{"n_layer": 26, "d_model": 256, "n_head": 3, "n_kv_head": 3, "head_dim": 128, "d_mlp": 1024, "vocab_size": 1024, "activation": "gelu", "norm": "layernorm", "norm_place": "pre", "norm_eps": 1e-06, "positions": "rope", "rope_base": 4220.0, "rope_fraction": 0.25, "qk_norm": false, "attn_scale": 0.0884, "bias": "all", "tie_embeddings": false, "parallel_block": true, "init": "normal", "init_std_qkv": 0.0352, "init_std_o": 0.00399, "init_std_up": 0.0352, "init_std_down": 0.00244, "optimizer": "adam_atan2", "lr": 0.00134, "beta1": 0.9, "beta2": 0.95, "weight_decay": 0.097, "lr_head": 0.00887, "grad_clip": 1.0, "warmup_steps": 236, "schedule": "wsd", "decay_fraction": 0.684, "decay_shape": "linear", "final_lr_fraction": 0.02, "batch_tokens": 131072, "seq_len": 512, "doc_mask": false, "train_tokens": 925300000, "steps": 7060, "dataset": "wikipedia_en"}
Each number is 128 + 24 x the weight over its row's rms, rounded and kept within 0 to 255. Layers, rows and columns count from 0. The size above them is the row's rms in percent of the matrix's.

# layer 18 MLP up, 1024x256, rms 0.09, rows 988-998, columns 128-191
size [ 98 100 105 106  95  96 101  94 109 104 101]
[[123 138 109  81 197 113 107 109  82 133 143 134 163 107 175 123 147 173 156  95 141 139  92 143 107 129 168 127 128  96 135 107 146 157 126 128 130 110 111 110 124 130 107 137 120 115 146 128 138  89 111 101 143 150 116 116 141 137 146 129 157 158 165 119]
 [137 128 125 101 115 157 134 114 166 127 132 164 123 113 129 127 126  96 107  84 149 154 101 133 114 165 134  76 153 145 164 117 134 156 108 113 155 166 131 110 105 124 116 122 110 157 136  81 181 112 141 154 147 121 151 155 129 130 130 148 118 122 169 128]
 [133  84 127 156 170 121 118  83 107 124 117 135 109 109 117 136 150 111  97 139 145 148 141 152 112 149 171 120 134 167 146  95 128 101 133 107 113 118 143 135 126 152 106 140 121 102 136 119  84 144 100  92 155 118 121 164  71 153 135  93 144 169 116 114]
 [103  78 138 123 139 145 116 125 163 130 178 151 134 129  85 139 106 158 121  98 118 120  96 112  94  85 156 122 112 130 115 127 121 152 136 160 158 141 130  92 111 127 107 137  85 147 151 145 141 136 145 144  96 117 133 140 121 124 181 114 130 106 167 115]
 [137 129 130 110 142 177 138 148 141 179 129 135 148 132  96 116 119 116 117 110 120 110 114 105 105 119 170 133 128 121 135 130 166 128  79 133 122 121 142 142 116 136 103 134 129 109 155 152  72 126 147 109  57 105 118 130 145 100 138 182 121  76 163 166]
 [152  80 123 143 103 162 117 147 122 169 153 136 111 124  99 161 152 110 137 110 148 114 133 119 131 117 154 122  77 137 110  97 119  97 132 135  98 154  83 107 119 121  96 113 109 120  96 151 118 149 152 148 116 150 131  90 153 166 117 111 139 130  94 116]
 [142 118  84 109 168 118 128 152  99 127 142 117 169 147 104 130 122 119  83 133 128 133 102 120 133 167 155  78 139 127 155 113 175  75 130  99 138 150 134 142 133 157 127 150 129 173 124 133  95  80 110 166  86 112 128 152 115 154 167 122 137 114 124  56]
 [114  96  97 130 141 124 146 102 123 140 111 123 119 137 132 107  90 111 138 110 136 125 148 131 169 102 164 138 122 167 129 120 115 154  94 147 137 120  98  91 131 131 156 133 140 138 116  92 188 116 134 155 130 108 133 134 162 113 177 112 125 143 107 108]
 [156 110 128 155 100 135 173 129 120 133  99 120 136 176 124 123 168 118 160 139 165 182 139 173  91 159 147 122 122 158 111 118 110  91 142 127 128 163 112 120 138 138 144 131  88 127  79 161 116 133 100 131  97 179 154 129 139 120 115 110 146 132 131 157]
 [146 128 146 135 128 137 134 107 109 144 128 119 113 100 164 111 124 126 113 152 171 160 161 114 127 157 150 134 119 131 145 130 144  95 130 171 136 124  99 130 144 129 103 133 101 143 117  95  96 114 104  91 137 130 174 154 128 109 182 126 129  89 116 148]
 [139 119 120 124  97 178 164  86 142 139 112 122 121 189 136 134 162 151 134 118 146 127 120 193 157  97 169 143  99 161 124 126 128 143  97 103 104 135 116 117 183 145 122 174 103 102 133 101 121 120 158  83 109 158 171 123 140 166 154  80 148 140 161 120]]
# layer 18 MLP down (transposed), 1024x256, rms 0.0851, rows 988-997, columns 128-191
size [ 95 102 105 104  99  98 100  90 109  98]
[[105 173 117 136  98 128 112 130 163 118 110 125 119 117 150 124 101 131 122 131 115 149 129 120 109 164 120 137 117 158 106 151 153 120 113 134 153 168 156 163 160 154 158 141 127 139 136 126 108 160 127 132 141 132 119 116  72 109  92 140 123 161 154  87]
 [117 137 130 174 145 121 126 142 117 150 156  82 158 139 107 112 144 203 120 155 164 102 134 135 162  63 137 154 120 166 138 168 144 138 132 120 124 148 135 133 154 132  87 123 125 108 123 114 100 145 185 120  95 121 135  84 127 142 104 127 176 154  96 151]
 [108 125 170 121 114 143 109 148  98 146 116 142 111 119 119 109 122 100 117 119 124 119 133 124 125 109 138  87  83 102  94 119 114 137 150 115  99 156 130 155 135 111 125 121 164 144 126  99 110 142 104 125 112 131 164 139 132 123 112 139 114 108 142 121]
 [142 137 131 145 138  90 111 159 126 146 134 118 118  70 132 134 110 146 167 127 123 151 122 124 136  96 138 110 117 107 133 106 126 111 101  99 156  98 114 124 169 116 149  93  83 104 110 134 158 136 142 122 144 128 125 134 136 124 126  92 125 168 127 130]
 [136 127  81 137 116  91 116 127 133  76 148 149 123  94 151 132 138 118 155 177 177 144 150 132 139 123 122  77 179 119  94 133 127 126 147 181 171 116 147 126  98 139 136 129 119 154 128 139 152 159 140 133 156 150 117 122 120 142 143  88 109 141 112 111]
 [141 149 118 110 116 125 124 135 141 180  79 162 129 138 154 152 133  83  97 137 144 119 160 130 103 127 148 128 113  97 118 137 129 163 155 145  93 132 125 158 146 145 161 143 140 147 142  81 123 154 163  90 124 118 129 143 107  94 156  85 115 123 160 143]
 [ 89 130 121 115 159  93 135 149 101 137 163 105 144 136 112 137 166 121 149 154 149 136 141 167 116  82 163 125 145 126  93 128 121 101 114 124 143  97 129 134 102 154 123 103 136 137 133 120  99 123 151  99 120 177  93 128 169  74 108 131 109 146 125 125]
 [180 147 101 152 176 161 123 151 159 131 127 103 110 121 117 138 176 154 133 129 141  82 146 104 117 141  97 134 140 144 108 131 137 135 143 164 122 170 164 167 146 106 100 122 147 147 145 141 129 118 118  98 113 153  87 119 144  89 102 150 127 131  85 117]
 [147 138 134 129 133 123 130 153 119 112 171 137 119  64 141 122  84 105  84 152 122 104 109 129 137  85 121 170 168 121 162 111 155 119 149 100 131 142 137 151 116 103  98 101 119 108 146 108 101 143 136  76 131  89 149 168 118 163 162 150 131 110 146 145]
 [159 106 176 108 124 139 118  97 157 121 151 132  89 130 138 186 148 152 110 116 170 106 137 158 153 148 134 120 120 115 103  97 121 106  97 149 152 130 120 141 122 116  90 121 151 163  80 158 159 117 123 110 123 146  98 148 126 124 124 135 123 177 129 106]]